From a checkpoint of a small transformer trained on Wikipedia.
Size: MLP 512 SwiGLU, vocabulary 6844.
Architecture: biases on query, key and value, untied embeddings.
Training: a variant of Adam for these matrices, 251M tokens.
Each number is 128 + 32 x the weight over the matrix's rms, rounded and kept within 0 to 255. Layers, rows and columns count from 0.

# layer 4 MLP down (transposed), 512x256, rms 0.047, rows 90-107, columns 0-127
[[107 156 145 127 175  96 144 135 168 181 128 139 153  76 101 123 108 117 129 102 141 151  94 132 135 181 111  91 164 144 140 118 119 106 158 174  86 158 181 125 208 100 172 159  46 133 140 133 135  87 125 107 147 116 112 144 120 112 122 108 116 158  85 189 141 117 137  82 147 153  99  83 123 159 156 103 131 101 165 102 194 189 120 120 138 159 181 181 101  75 127 114 103 144 117 118  92 138 114  89 146 118 127 109 130 133 170 101 153 127 106 138 164  86 162 111 140 133 168  95  98 158 100 132 150 104 116 172]
 [138  52 123 142 106 131 141 157 138 141 111 115 144 159 134 142  70 155 135 116 111 161 140 165 151 172 140  47 128 122  86 128 106 159  97 178  90  41  71 151 113 100 156 175 104 103 141 154  95 139 162 160 108 169 159 111 144 117 106 147 173 105 121 115 142 127 191 180 118 126 133  80 106 138  85  88 172 132 105 133 127 172 134 125 104 160 155 107  86 142 148 171 111 126 122 129 154 192 119 141 126 149 129 113 110 150 170 141 161  97 126 152 183 133 100  88 132  86 117 129 128 140 103 182 105  90 145 119]
 [105 175 120 112 163 157 154 106 121 181 114  99  96  83 106 115 106 132 124 150 125 124 166 154  72 110  93 165  83 108 124  95 169 134  98  95 132 114 153 107  64 113 174 163 123 143 180  92 136 126 123  73 147 134 150  88 129  80  87  93  96 133 149 166  64 141 114 129 122 139 111  91  95 142  93 135  87  89 113 187 138 119 180 204 127  62 150 181 152 151 142 156 119 162 171 160 119 133 131 161  72  91 115 121 142 165 177 120 125 159 156 102 128  74 148  95 199 149 197 119 187 112 197 137 176 117 139  93]
 [ 91 111 144 126 167 159 122 110 109  99 146 119 124 138 122 100 106 177 196  72 140 118 113  48 116  92 120 154 115 160 112 111  88 116 102 139 121 153  41 112  81 128 132 180  53 108 211 169 114 215  96 109 129 113  87 116 113 122  74 169 134 165 116 191 170 167 127 191  96 160 150 122 122 129 110 137 140 131 145 129 117 140 128  63 125 171 149 151 103 136 131 175 131 105 112 210  76 164 107 107 170  96 124 127 150 146 116 146 118  77 131 145 155 144  95 103 162  78  87 120  82  85 121 114 174 124 107 190]
 [141  78  91 146 188  58 109 181 106 119 124 143 154 124 128 127 175 119 136 104 120 146 120 178 118 110 142  56 148 131  58  81 101 158  93 130 154 157  92 124 127 129 191 120 182  98 163 129  48 155 111 169 168  54 127  75 176 127  87 150 110 122 137  92 126 122 186 108 136 124 133 138 121 100 106 157  17 151  96 105 110 118 159 186 143 129  83 125 185  98  62 120 146 131 114 136 147 137 124 102 172 189 120  96 135 161 110  89 147 173 133 114 110 118  59 139 128 138 100 153 123 176 179  96  92 149 185 156]
 [151 144  97  90 198 141  94 122 105 148  89  60 176  87 138 178 159  90 144 115 119 150 184 146 157 136 110 165  97  89 167 103 146 136 159 140 107 131  49 167  93  98 207  93 126 126 103 151 157  76 139 183 103 147 156 105 101 106 152  77  87 144 171 126 161 105 128 178 146  85 133 124 121 161  84 171 106 138 138  92 165 143 115 141 187 126 150 122 123 129  70 174  90 165  95 101 111 108 103  63 121 103 166 111 126 202 108 191 116 174 123 169 104 150 109 117 135 108 134 140 169 108 109 110 100 126 137  66]
 [178 110  69 153  77 135 163 147 124 123 172 131 130 211 140 106 159  86  96 122 115 134  85 154 144 111 137 138 158 168 129 139  78 184 120 146  91 133 180 166 190 169 158 151 108 139 136 114  95 162 119 110 123 102  82  91 142 145 136 143 174 135 129 180  87 133  70 156  93 146 138 154 115 179 133 176 152 153 130 130 108 143  97 178 139 120 107 149 144 133 141 131 111 113 165 145 131  89 157  86 151 129 200 158 115  63 187 139 157 119  86 121 159 123 105  86 168 132 139 145 161 140 130 120 120 109  92  98]
 [151 115 135  78 142  77 142 111 180 121 143 153 151 155  91 158 123  94  56 123 119 158 124 140 116 108 185 127 147 111 184 118 141 137 202 104 156 150  70 138 145 105 118 139 104 131 124  94 178 143 140 155 127  98 135 126 141 161 145 160 135 144 154  89 177 116 186 133 127 213 120 163 151 131 155 164 128 120  75 101 101 169 148  77 158 102 144 126  96  87 105  93 111 179 139 132 161 121 168 145  69 110 131 115 125 105 155 148 109 155 106  63 160 181  93 182  73 132 132 156  97 160  88 147 105 112 122 156]
 [ 95 112 119 119 108 131 188 134 106 115 119 140 102 170 101 120 138 193 166 166 161  84 150 113 128 121 124 198 110 138 140 118 147  73 149  90 143  91 148  95   4 112 145 120 156 174 138  86  96 155 135 127 107 152 163 124 131 114 101 164 143 141 131 139 126 106 140  98 108  99 123 138  92 155 130 152 158  95 130 108  98 124 123 115 136 154 118 111 135 142 144  95 109  96 138 109 127 123 128  97 178  89 119 163 150 113 106 153 146 135 147 111 143 135 112 127 124 111 166 124 126  73 105  97 151 139 152  88]
 [ 82 121 129 112 129 115 154 130  89  89 155 159 143 139 103 118 133 127 152 142 143 162 127 138  88  95 111 118 132  93 127  92  96  88 137 118 101  98  63 139 106 141 103 132 163 128  70 120 128 115 101 167 168 132 175 137 143 153 126 133  87 155 143 112 167 148 117 108 144 116 134 130 133 106 123 157 118  52 174 137  99 133 111 144  58 114 142 128 164 148 113 200 109 165 151  70 103 134 132 143 108 170 207 131 193 176 112  91 188  99 142 100 187 139 173 138 146 127 145 151 166 150 134 105 218 177 176  59]
 [109 118 114  79 139  93 154 102 167 111 123 127 136  88 130  99 127 147 154  99 126 136 130  69 126 132 165 175 140  88 109 135  81  54  98 115 169 144 117 191  62 126 113 148 193 130 143 114 208 142 123 125 206  83 178  92 115 143  96 161 150  85 185 143 133 115 169  80 103 101 150  85 125  77 155 185 136 129  73 153  86  68 121 101 106 106 148 140 145  98 108 160 100 147 127 125 122 120 103 146 141 114  80  93 155 124 139 141 146 120 129  70 162 133 152 171 111 106  75 141 107  99 148 122 197 124 143 205]
 [154 110 145  98 140 144 131 167 156 136  91 125 130 119 157 109 105 137  79 119 210 157 148  86 135  78  98 150 129 128  89 183  76 162 170 132 153 128 154 131  94 107 194 148  92 181 143  91 116 109 180 114 151 142 133 111 144  96 159  82 110 163 128 116 208 136 139 150 115 144 134 110 103 133 145 109 103 134 178 130 121 128 123 181 141 113 140 109 121  61 100 121 107 142 157  72 155 130  90 151 166 129 131  76 141 110 112 156 168 106  97 191 134  92 203 177 107 143 146 116 159 140 147 134 138 111 135  36]
 [144  56 110 167 104 135 184 119 157  42 164  95 112  96 163 188 169 131  71 163 127 103 172 110 108 139 163 157 132 172 151 181  99 135 109 111 142  21 192 129  74 119  64 121 148 187  87 151 149 108  58 167 141 167 184 172 118  78  95 181 136  78  89  77 129 124  89 136 165 111 147 125 127 114 170 141 145 105  74 120  96 128 165 135 142 130 107  73 170 134 147  61 101 175 107 157 171  82 148 106 134 150 154  95 172 118 123  88 148  96 164 110  95 110 104 124 114 114 164 165 142 177 155 110 118 138 174 159]
 [121 133 169 154 118 148 111  75 102 102 124 132 165 109 116 134 101 125  77  93 158 112  75 125 135 169 140 117 123  59 207 157  87 124 120  98  70  32 145 133 141 195 155 117  90 156 118 151 186  96 130  63 133 158 120 112 186 160 140  91 100 118 132 105 155 130 100 156  93 158 112 116 130 107  89 161 123  92 117 150 170 132  52  94 110  90  84 127 107 171 144  63 183 166 136 155  78 106 133 151 117 123 139 104 127 165 198 112 129 151 163  85 160 133  89  85 155  62 126  86  73 157 159 164 123  95 170 107]
 [101 125 131 144  79 117 180 177 192 189 135  73  76 105  99 158 123 171 130 128 132  73 125 211 113 133  88 132 108 173 118 136 142 101 151 132 137 138 190 114 138 150 122 161 136  79 122  88 132 120 130  64 134 159  76 156 139 126 102 152 143 188 151 158 159 123 150 156 154  66 167 154 107 151 178 127 171 174 127 169 199 156 161 149  82 139  92 119 133  98 107  91 123 129 166 174  91  90  89 116  84 167 106 181 148 130 137  97 128 169 117 156  59 178 145 105 141 134 119 136 139 124  91 182 133 186 132 158]
 [147 123 134 104 107  76 136 104 140 180  94  92 117  96 150 144 160 141  99 140 124 116  74 160 105  84 188 196 142 137  76 154 150 130 152 148 137  67 115 158 191 168 163 147 141 125 122  92 138 173 131 104 134  81 156 122 148 117 155 150 111 104  93 151 118 136 149  96 202 187 126 142 175 132  98 122 148 146 108 160  83 135 117 186 115 195 151 136 115 138 129  84 204 128  88  86  94  82 188  67 169 109 145 113 113 154 119 137  72 120  79 187 151 105 125 161 146 161  96 192 135 133 132 179  54 143 129 121]
 [ 90 152 122 104 163 131 123 132 160 136 147  99 138 159 147 103  81  90 106 132 160 115 157 159  65 161 125  98 115 177 150 164 128 160 125 139 141  25 175 108 160  99  89 151 204 136 184 164 167  82 165 139 133 208 134  90 114 114 102 132  66 131 100 103  93 117 133 128 137 139 144 151 130 146 131 141 100 150 121 200  90 123  76 136 163 114 149 218 110 108 168 118 100 118 126 134 104 106 202 169  79  81 174  94 124 154 133 152 134 151 132 130 128 111 174 151 112 103 101 143 132 206 169 117 127 183 150 142]
 [ 67 162 168 113 177 132 125  51 118 140 118 125 156 144 177 132 118 119  77 100 102 140 109 131 116 142 147 142 161 137 121 161 183 133  52 139 163 128  93 153 179 169 142 106 141 123 101 124 181 140 121 120  91 153 187 130 164  97 122 107 128 128  45 113 221 102  99  84  88 173 149  69  84 115  93 159 112 135  91 135 114 100 178 122 125 147 105 132 196  39 187 138 155 128 137  97 129  57 149 148 137 112 168 114 146 111 114 114 124  94 133  82 196 161 150 112 189  86 190  93 164 120 143  69 159  92 145 110]]
# layer 4 MLP gate, 512x256, rms 0.052, rows 91-108, columns 0-127
[[128 132 107 133  86 116 135 138 115 134 119 118  78 140 105 149 146 125  72 176 125 148 110 120  77 129 106 145  99  56 124 151 135 140 144 140 164 145 169 141 174 126  85 106 138 205  86 147 158  97 183 167 145 113 145  96  79 109 163 125 143 127 163 107 101 170 127 144 128 141  94 115 144  80 153 114 116 125 113 140 113 175 100 165 150  99 169 216 134 108  98  97 164 162 190 127 104 101 131 132 152 133 107  87 131  93  94  85 141 132 170 202  90 148 156 151 104 154 148 106 113 143 183 171 148 175 168 118]
 [236 182 148 156 171  92 148 207  99  93 118 165  82 198  75 127 139 137 135  98 131  97 131 131  68 129 154 101 128 157 114  62  90 177 148 112 180 141 152 176 133 157 162 140 116 102 136 122 107 166  92  76  76 135  99 145 149 121 148 174 173 131 185 156 156 129 142 106  84 161 100 135 137 141 129 130 133 119 152 158 131 192 113 105 155 140 153 113 156 120 131 127  94 165 191  97 156 111 108 109  51 119 168 166 103  85 114 107 123 141 120 152 140 117 165  47 107  99 145 203 189 122 120 133 149 145 103 146]
 [133 131 157 142 138 140  92  92 189  98 184 175 150 120 125  65 117 107 132 166 110 144  86  95 111 117 102 123  74 147 108 145 132 109 130 126  93 118 122 110 136 109 110 140 140 143 125 166 120  79 135  64 138 121  68 171 107 124 107 144 108 113 152 164 117 141 131 157  54 143 172 146 180 138 119 126 141 144 112 157 138 124 170 152 119 161 144 111 142 174 159 141 160 170 138 113 109 167 155 121 137 136 139  93 174 169 159 156 120  96 156  81 121  93 143 172 134 134  96 125 122 117 179 139 154 137 182 136]
 [123 139 163 178  95  95 101  99  90 177  65 135 152 146 114 126 150 127 149 161 114  73 141 115 120 165  80 118 148 152 137 174 142 185 115  92 141  96 141 130 161 144 113 100 106 122  71 126  86 108 174  98 130 121 122 119 168 139 119 188 110 142 124 165  90 142 106  83 114 151 158 197 100 133 136 183 117 134 165 137 159 176 117 162 159  50 133 116  89 129 187 169 110 134 103 131 129  90 151  97 137 135 111 153  40  51 179 127 145  90 117 163 131 146 151 121 117 128 101  78 115 110 135 150  85 170 129 137]
 [165 128 193  82  93 194 116 142 143 130 112  72 144 154 147 107  86 152 118 180 112 117  98 163 119 150 119 104 129 178 157 103 128 220 156 147 141 120 134 201 120 137  91 141  47 107 130 107 129 159 179  95 154 141 149 149 147 199 150 105 178 152 145  46 128  93  97 174 133 142 219  98 127 132 119 120 206 113 151 104  89 171 120 153 156 162 140 111 122 116 133 178 132 107 166 111  89 142 102 130 119 118 158 228 120 122  73 107 143 130 124 129 185 102 117  95 103 109 117  90 139 105 110 172 129  84 203 132]
 [167 106 121 131 121  96 127 109 149  85 183 163  98 147  95 155 111 126 139 149  92 152 137  92 124  82 146 137  46 177 153 132 132 156 124 118 152 127 162 138 105 147 139 134 107 114 107 176 125 112 140  89  94 130 138 118 126 118  82 123 117 136  98 155 140 143  90  38 124 136 131 163 128 144 160 162 143 112 162 203 109 103 158  99 124 116 131 165  68  94  87 129 166 159 125  90 146  91  84 157 110  93 157 136 138 100 151  87 126 110 140 162 133 107 106 149 115 151 119 147 140 146 144 125 131 174 121 103]
 [137  84 176 120  42 161  99 114 104 101  92 134 125 112  81 109 140 175  99  96 174 133 128 186 114  84 100 111 135  94 104 145 119 135 137 105 109 114 124 117  79 147 146 124  94  86 113  86 107 126  88  72 131 128 122 154 154  97 135 104 137 145 155  93 114 152 107  86  86 132 121 161 106 135 107 136 110 113 107 163 210  93 150 136 133 192  86  92 159 177 123 153  93 141 128 143 131 165 174 135  88 136 143 156 188 121 148 107 151 115 121 147 140  93 110  97 167 134 136  82  89  98  99 110 153  79 127 134]
 [166 127 201 132  73 163  92 174 142  76 144 155 146  96 122  70 108  88  87 157 130 182 120  75 118  94 122  85 170 138 162 109 120 188 116 123 143 104 131 116 185 113  78 207 128 179  80 167 141 144 182 194 139  84  62  54 104 154 119 131 135 167 144 168  47 162  84 182 119 147  97 134 190 112 201 112 194 142 109 155 132 166 100 132 109 174 108 111 149 105  91 153  65 135 157 132  88  95 156 153 158 115 139 151 114 112  84 163 143 127 175 110 154 132 131 136 142 156 196 160 106 111 133 109 148 117 189 139]
 [116 151 122 137 127 136 128 170 118 163 130 140 120 165 127 137 100 135 112 183 106 125  88 107  94 124 129 155 163 113 118 140 104 122  83 145 148 125 144  95 116  89  63 102 130 153 154 137  50  89 159 126 186 158  71 142 102 123 166 132  91 136 177 164 104 124 118 157 143  93  92  83 136 121 102 134 160 139 109  87 139 187 139 116 131 125  75 162  89 104 140 139 130 179 116 176  90  79  98  91 117 166 112 122 116 130 108 155 126 140 137 146 114  98  76 138 123  92  83 146  86 133  96 153  87 137 206 162]
 [133 138  78 123 147 123 159 151 163 159  93 189  79 125 164 175 111  99 152 117 121  83  88 114  99 105  75 110 107 197  84  74 106 158 209 166  67  98 108 150 126 208 121 119 127 158 121 157  80 124 165 131 139  97 167 136  72 124  59 136  79 112  23 112 141 190 120 135 103 108 123 114 105  95  98 119 155 159 179 202 138 121  96 188  81 165  96 145 145 187 171  72  81 105 113 135 104 163  97  40 111  95 148 161  96 165 111 111 165 113 114 189 104 127 117 127 138  68 171  63  83 120 164  92  84 170 118 140]
 [104  69 184 100 164 174 182 141  72 143  81 110 153  85 112 130 152 157 108 134 126 136 138 103 119 109 151  75 138 128 136 209 149 125 140 114  37  89 169 110 137 164 162 153 133 169 119 194 108 136 139 117  67 130 153 194 117 141 161 136 137 155 117 133  69 102 111 109 117 101 138 156 124 146 116 148  91 162 137 176 117 119 125  95 142 135  68 107 122 130 109  82 168 150 173 101 162 136 164 174 121 125  59  83 174 117 178 120  98 148 154 137 147 126 104  83 165 125 137  98 113 118 153 132 148  72 128 105]
 [130 144 105 145 144 151 137 162 144 127 139  97 123 128 138  84 142 147 142 176 119 178 135  89 110 117 123 144 134  94 117 133 158 150 123 161  92 104 123 127 117 104 174 121 134  94  84 168 106  57 112  86 120 146 125 149 146  87  67  96 129  94 120 106 140 171  71 175  74 182 135 132  88 128 125 199  84 118 131 108 112 106 141  89 165  66 158  94 122 125 185  55 157 191 113 129 160 118 171 155  77 171 130 212 108 144  93  88 101 148 129 126 166 183 125 146 117 109 164  96  69 172 187 138 152 151  85 135]
 [132 166 162  93 126 114 126 123 122 111 144 122 140 130 139 139 126 138  75 154 133  73 119  47  93 149 131  94 121 107 121 150 140 156 140 160 100  89 191  88 122 155 102  68  93  81  59 108 172 100 101 109 161 117  54  92 163 138 134  82 110 109 126  73 152 178 134 138 164 134 146 139 140  44 163 120 205 144 140 135 107 180  90  85 122 120 209 137 112 104 117  59 126 244 125 146  94 145 183 104 119 140 146 127 143 161 185 100 123 124 112 100 125 178 168 134 163 151 129 158 109 170 111 153 138 159 202 150]
 [172 145 119 146 124  43 128 122  93  84 163 116 162  98 114 147 120 172 117 132 106 155 122  64 172 162 142 124  98  74 175  92  84 124 153  93 190 147 131 163 114 171 123 130 147 116  98  96 148 110 129 114 183 167 145 132 112  96 129 124 103 148 177 125 102 147 100 132 110 159 125  99 133  70 132 105  97 156 170 127  76 135 135 125  71  91 155 128 117 111 135  97 162 137  79 117  48 151 137 123 174 158 140 183 170 123 166 143 109 161 123 148 155  67 103 150 157 133  84 106 170 132 135 142  77 143 128 142]
 [ 93 182 153 151  98 171  97 140 112 132 132 200 161  78 166 148 145 102 163 136  87 117  77 103 108  92  78 153 158 165 118 163 102 116 202 158 114 118 155 117 102 141 118 110 102 154 125 124 187 133 107 129 144 123 122 107 136  82 114  87 112 156  96 109 171 128  63 133  61 144 125 105 116  89 140  70 175 169 168 158  96 111 100 173 124 109 128 160 113 118 136 129  88 111 129 166  43 149 117 144  84 122 137 177 115 136 194  95  87 126 207  91 183 143  95 138 130 139 148 123 176 155 131 140 127 157 167  74]
 [138 153 147 117 109  58 114 160 130 189 185 147  98 178  89 135 169 166 105 158  94 161 144  84  78 119 112 119 174  98  72 127 101 134 131 136  93 135 157  56 124 156 110 125 137 106 133 152  62 114 149  93 144  65  38  80 135 119 172 110  66 150 111 114 171  79  82 104 117 126 124 161 179 128 157 156 176 105 162 160 147 157 163 110 175 170 192 115 118 114 220  84  84 131 156 153 134 163 131 107 124 100 147 183 123 116 175 163 160  82 143 124 108  46  96 115 159 186 160 131 114 145 145 173 112 176 173 119]
 [197 154  73 209 145  94 123 153 140 172 163 148 115 136 149 166  92 148 136 142  83  98 103 162 120  57 105 117 136 142 223  77 119  72 172 140 115 154 130  93 110 181 141 108 134 106 183 213  95 130 150 160 121 164 102  98  77 105 179  90 101 142 177 162 109  93 128 117  83 125 115 108 190 134 118 136 128 134 130 134 160  98 128 125 110  87 164 133 147  94 107 101  66 164 166 152 166 120 129 102  99  64 121 126 108 133 157 159  54 130 148 176  96 128 114  94 102 161  71 112  79 132 111 140 140 119 136 133]
 [119 134 190 137  96 171 160 101 131 168  84 194 138 106 149 176 134  38 170 175 121 134 108 106  74 142 124 195 126  80 119 123 179 135 159 166 131 139 124 152 153 141 134 133  83 135 118 167 190 114 110  98 157 122 124 110 191 101  95 115  89 142 142  95 115 132 123  48  95 106 159 174 101  79 141 146 178  98 137 124 118 100 117 140 100 134  72 128 112 116 183 107 104 130 113 164 139  98 161 127 128 131 124 132  91 141 137  86 211  82 133 142 138 133 125 152 182 167 154 114 138 126 161 135 124 159  79 137]]
# layer 4 MLP up, 512x256, rms 0.0495, rows 91-108, columns 0-127
[[123 135 157 143 141 112 143 137 101  76 101 134 103 169 113 103 161 106  90  91 173 135  93 160 145  99 124 151 128 206 128 129 168 131  94  73 172 141 131  25 168 108 115 134 180 127 150 130 117 124 146 118 141 147 138 161 155 132 156 139  77 145 137 151 157 119 130  75 109 162 199 137 104 136 144 115 162 173  95  97  98 149 156 167  89 143 142 130 115 101 154 107 163 123 137 183 146 114  88 214 139 161 148 106 136  70 104 115  68 163 156 117 167 140 101 104 156 167 168 144 124 132 121 103  79 122  91 176]
 [122  87 113 125 198 201 120 152  79 111 127 134 133 129 147 141 136 108  68 151 206 119  48 136 132 172 165 127 141 113 114 160 150 133  94 145 143 122 114 109 129  97 183  86 139 146 111 173 142 108 126  94 105 115 143 120 117  93 160 161 113 133  96 129  82 153 134 141  87 178 142 127 175 195 138 127 113 122  64  84  93 107  97 116 145  90 128  84 179 162 178 178 139 152 154 129 135 142 114 125 136  99 171 124 154  49 155 135 146 179 105 111 123 168 165 174  39 138  93 203 136 126 131  90 195  31 143 140]
 [ 99 111 110  92 137 101  98 108 187 102 114 152 154 107 155 102 157 157 101 109 132 136 114  99  90 143  92  67 113 105 104  87  95 114 156 127  85  93 129 128 123  96 100 187 148 183 122 212  86 118  83 107 114 117 147 132 120 108  88 105 140 193  94 135 144  94 166 145 121 105 146 166  91  73 134 121 119 112 177 159 109 121 132 125  94 118 102 163  81 135 194  70 155 168  84  88  92 157 124  78 174  64 155  74 171 110 144 128 179  68  98 131 130 153 117  80  61  98 146  68 123 212 142 114 151 137 119  99]
 [ 84  90  83 117 103 155 124 162 142 150 145 125 139 145 133 156  93 181 132 151 185 169 105 148 196 109 203  83 148  85 115 115 111 127 123 178 149 139 142 122  97 154 125 111 156 102 105 150 135 182  99 125  78 133 152 128  97 165 168 179 170 188 180 165 131  92 152 107 116  95 123  91 125 139 126 136 118 125 104 111 136 136 113 157 154 167 103 140 141 159 122  93 197 159 171  91 130  92 126 124 140 111 140 124  76 116 141 117  77 105  48 142 208 152 152 109 156 128 177 157 132 181 129 222 167 159 150  41]
 [ 91 159 130 119 153 119 134  59 186  73 137 107 147  70 162 143 116 110 144 153 113 118 143  96 121 155 128  61 121 186  97  98 155  80 153  93  98  86 105 105 128 136  96  89 166 140 151  95 203 178  95 115  85 122 147 110 122 117  86 100 165 140 101 132 141 142 195 142 133 170 116 171 115 114 151 100 165  95 126 138 137  87 170 177  91 201 162 126 115 148 130  77  53 136 116 137 150 125 180 197 129 141  84 121  97 145 167 113 162 149 139 129  99 135 135  83 134  65 100 148 157 142  78 100 116  87 141 163]
 [106 166 102 165 102 139 151 164 151 184  96 128 119 169 114 127 109 117 126 113 138 151 131 148 169 167  74 164 105  92 120 108 104 156 207  94 124  66 146 110 155 100 206 111 171 184 103 116 151 147 123 100 138  84 119 143 136 140 150 131 144 148 172  72 162 195 149 160  90 135 149  80 118  70  75  77 103 136 117 119 174 139 108 169 128 122 132 125 167 135 151  82  74  81  97 121  85 116 165  88 131 141 141 133 140 136 201 137 139  89 108 109 152 101 145 124 169 127 172 105  95 115 107  98 117 116 156 150]
 [116 112 169 136 101 150  95  73 180 136  68 163 158 125  79 146  88  92  80  76 158 171 137 123 112  81  74 139 128 135 115 123 116 120 119 131 177 166 122  98 115 166 123  86 106 128 112 114 128 144 196 111 102  97 137 122 143 135 138  95 141  58 135  90 162 127  98  89 114 201  95 142 155 145 164  89  81 171  90 145 160 152 115  95 157 149 109 131 144 136 184 148  75 119  88  75 130  87 191 137  71 102 169 139 143  84 104 157 180 138  58 151  95 108  80  98 101 146 180 123 133 162 134 127  97 131 111 158]
 [123 102 102 126 135 127 111 142 144 122 150 109 107 135 119 148 159 146 155  97 197 131  80 130  96 122 165  95 117  56 106 145 151 148 161 176  98 153 130 149  96  78 197 111 141 135 102 123  49 143 101  93  86 161 115 158 149  60 133  94 101 150 149 156 201  96 212  89  89 140 125 154 145 114 139 176 115  97 109 168 160  59  93 139 137 128 158 178 132 152 162 113 188 133 119  88 144 164 156 100 152  68 128  88 156  92 123 102 101 177 140  95 183 130 149  98 119 158  58 150 116 152 101 159 203 147  42 111]
 [142  99 136 102 163 119 143 130 141 172 126 148 139  73 153 163 128  64 145 157  79 107 128 121 162 141 175 187 171 124 139  96  61 121 101 170 143 157  78  90 113 137 165 126  85 192 160 127 175 149 142 163 135 137 109 127 171 157 130 197 181 145 141 146 114  91 123 139 118  74 133 157  81  93 111  97 117 102 118 145 134 145 108 136 141 111 133 115 118  96  59 165 180  68  98 159 101 153  95 141 190 123  83 137  82  91  66 148 131 137 172 152 155 183 146  85 176 153 152 154 118 126 145 108 119 179 107 160]
 [132 153 138 173  98 105  58 156 119 121  99 165 129 157 141  86 127 115 180 168 113 110  97 105 132 128 141 154 137 129 126 196 100 151 102 148 144 116 117  99 154 120  83 159 132 106 150  52 159 114 203 164 155 110 163 133 182 124 110 114 128  71  92 117 181 185 126 133 131 130 181 147 164 148 117 145  73 110  78 161 102 145 147 115  81 170  85 159 123 185 130 163 153 144  68 103 139 128 154 136 110 177 130 161 131 145  84 130 156 100  72  79 104 164 134 179 202 133 135 127 161 109 104  35 121 147 101 154]
 [110 167 115 164 176 121  91 136 103 146  53 148 175  69 198 169 105 158 173 108 134 122 125 114  76 188 165 139 142 101  89  89 129  92 129 153 211 171 121 187  98 155  91 124 155 105 197 135 165 123 122  90 151 161 174 114 121  86 104 139 125 110 163 169 137 112 148 139 138  58  82 146 120 176 127  89 117  58  95 115 165 141  94  99 128  66 137  90  96 112 124 177 105 154  92 180 137 125 146 156 110 138 132 114 111 166  97 184 107 159  80 102 132 143  77 132 168 151 151 189 101 214  81 129 117  65 102 131]
 [110 116 121 138 152 114 143 173 144  68  96 113 189  86 124 136  93 130 139 138  74 185  78 139  55 112 118 187 108 111  89 135  95 148  77  83 157 128 109 194 103 139  87 119  91 150 125 159 123 165 142 100  77 134 141 135 145 184  70 143 117 123  98 160 122  99 190 110 149 114 182 162 177 133 172  76  85 110  84 101 166 186 176 149  68 192 146 113 129 115 119 119 180 114 180  89 132 127 107  77 168 122  80 125 130  68 116 132 111 133 142 153 139  75 115  87 142 114 126 117 125 123 140  86 166  75 167 186]
 [145 149 146 217 140 120 114 167 110 153  76  78 130 106 146  62 190 111 112 116 103 116 126  95 113 115 138 106  99 117 138  79  98 129 182 113  96  85 111 148 104 114 166 128 155 131 141 211 133  74 126 111 121 147 194 155 109 130 159  71 134 148 124 185  67 121 146 129 168 137 133 181  98 168 130 173 105 128 138  74  87 144 150  93 123 133  71 182  93 127 182 128  76 133 134 100  86 108 142  47 125 157 120 207 117 134  37 134 128 167 124 140 126  93 122 114 147  73 149 106 180 106 179 152 113 127 146 155]
 [174 194 126 166 175 116 121 133 113 147  63 175 112 189 127 165 229 139  84 190 168 198 104  65  88 145 150 140  99 115  61  87 127 135 121 141 152 117 174  95 130 110 109 138 102 106 133  72 105 130 149 125 149 122 100  93 142 125  88 156 100 104 148 100 102 102 109 183 124 146 122 101 145  73  77  77  55  99 178 149 118 122 114 152 165 128 184 123 162 134 136 166 116 132 130 163 148 151 165  87 105 156 101 128 160 130 110 207  80 107 144  83 129 158  41 151 137 153 136 129 192 114  82 126 150 112 122 101]
 [ 72  64 135 138 145 173 158  66 157 113 123 146 126 132 118 103 131  79 124  80 100 132  57 145 194 137 161  43 120 187 153 140 187  65  58 135 115 125 140 169  92 116 165 112 101 162 105 145 126 118 119 152 105 119  70 139 189 178  94 153 150  52 150 103 170 113 169 137  99 176 118 106 131 125 132 168 128 138 133  77 104 131 109 182  66 185 132 106  76 120 105 152 140  92 166 126 142 140 180 100 117  96 154  63 158 114 190 144 101 155 124 144 115 118  89 132  86 118 139 130 165  99 152 141 109 152 103  58]
 [126 176  84 103 177 123  99 100 198 162 157  83 129 165 115 169 138 131  64 120 150 159 112 113 141 190 111 138 135 143 111 117 154 135  87 179 115 117 143 122 151  71 122 139 110 198 129 116 180 111 140 114  93 108  95 175 171  89 129 131 115 113  66 121 159 128 121 145  88 127 106 121 170 133 130 191 119  92 128 163 134 116 109 100 205 176 183 135 130 134 157 103 105 124 156 118  81 149 134 142  71 134 116 131 156 137 162  93 159 142 104  87  22 118 118  81 138 167  91 124  89 121 157 159 104 154 145 166]
 [127 128 168 129 105 168 110 177 124 119 105  89 165 144 131 122 140  86  77 100 191 156  84  65 149 106  86 103 120 152  75 123 104 103 135  39 172 118 176 159 136  99 135 143 187 163  75  77 112 145 126 136 130 124 130 115 129 157 132  95 165  91 140 126 138 111  84 111 205 198 175 126 129 104 109 158 144 143 112 164 150  75 157 118 151 131 176 129  86 162  84 126  58 123 178 157 134 142 120 119 192 111  76  96 236 106 131 119 138 156 152 167  79  78  82  95 108 175 116 151 135 119  98 127 139 133 108 100]
 [ 73 165 195  98 172 174 163 139 129 118 157  78 110 161 125 172 122  87 179 124 131 101 135 115  99 118  85  92  98 134 122 127 195 177 175 164 135 121 128 144 141 105 104  50 169  97 146 142 150 160 142 179  99 133 115  58 127 140 205 119 158 117 120  88 165 191 100 130 116 133 159  96 140  93 141 122 136 124 165 114 153 162 125 137 152 110 165 150  79  78 101  60 146 115 120 110 133 113 147 112 155 144 177  76 140 105 175 117  94 160 103 195 166 150 149 152  85  89 158 117  83 123 170 157 171 144 132 113]]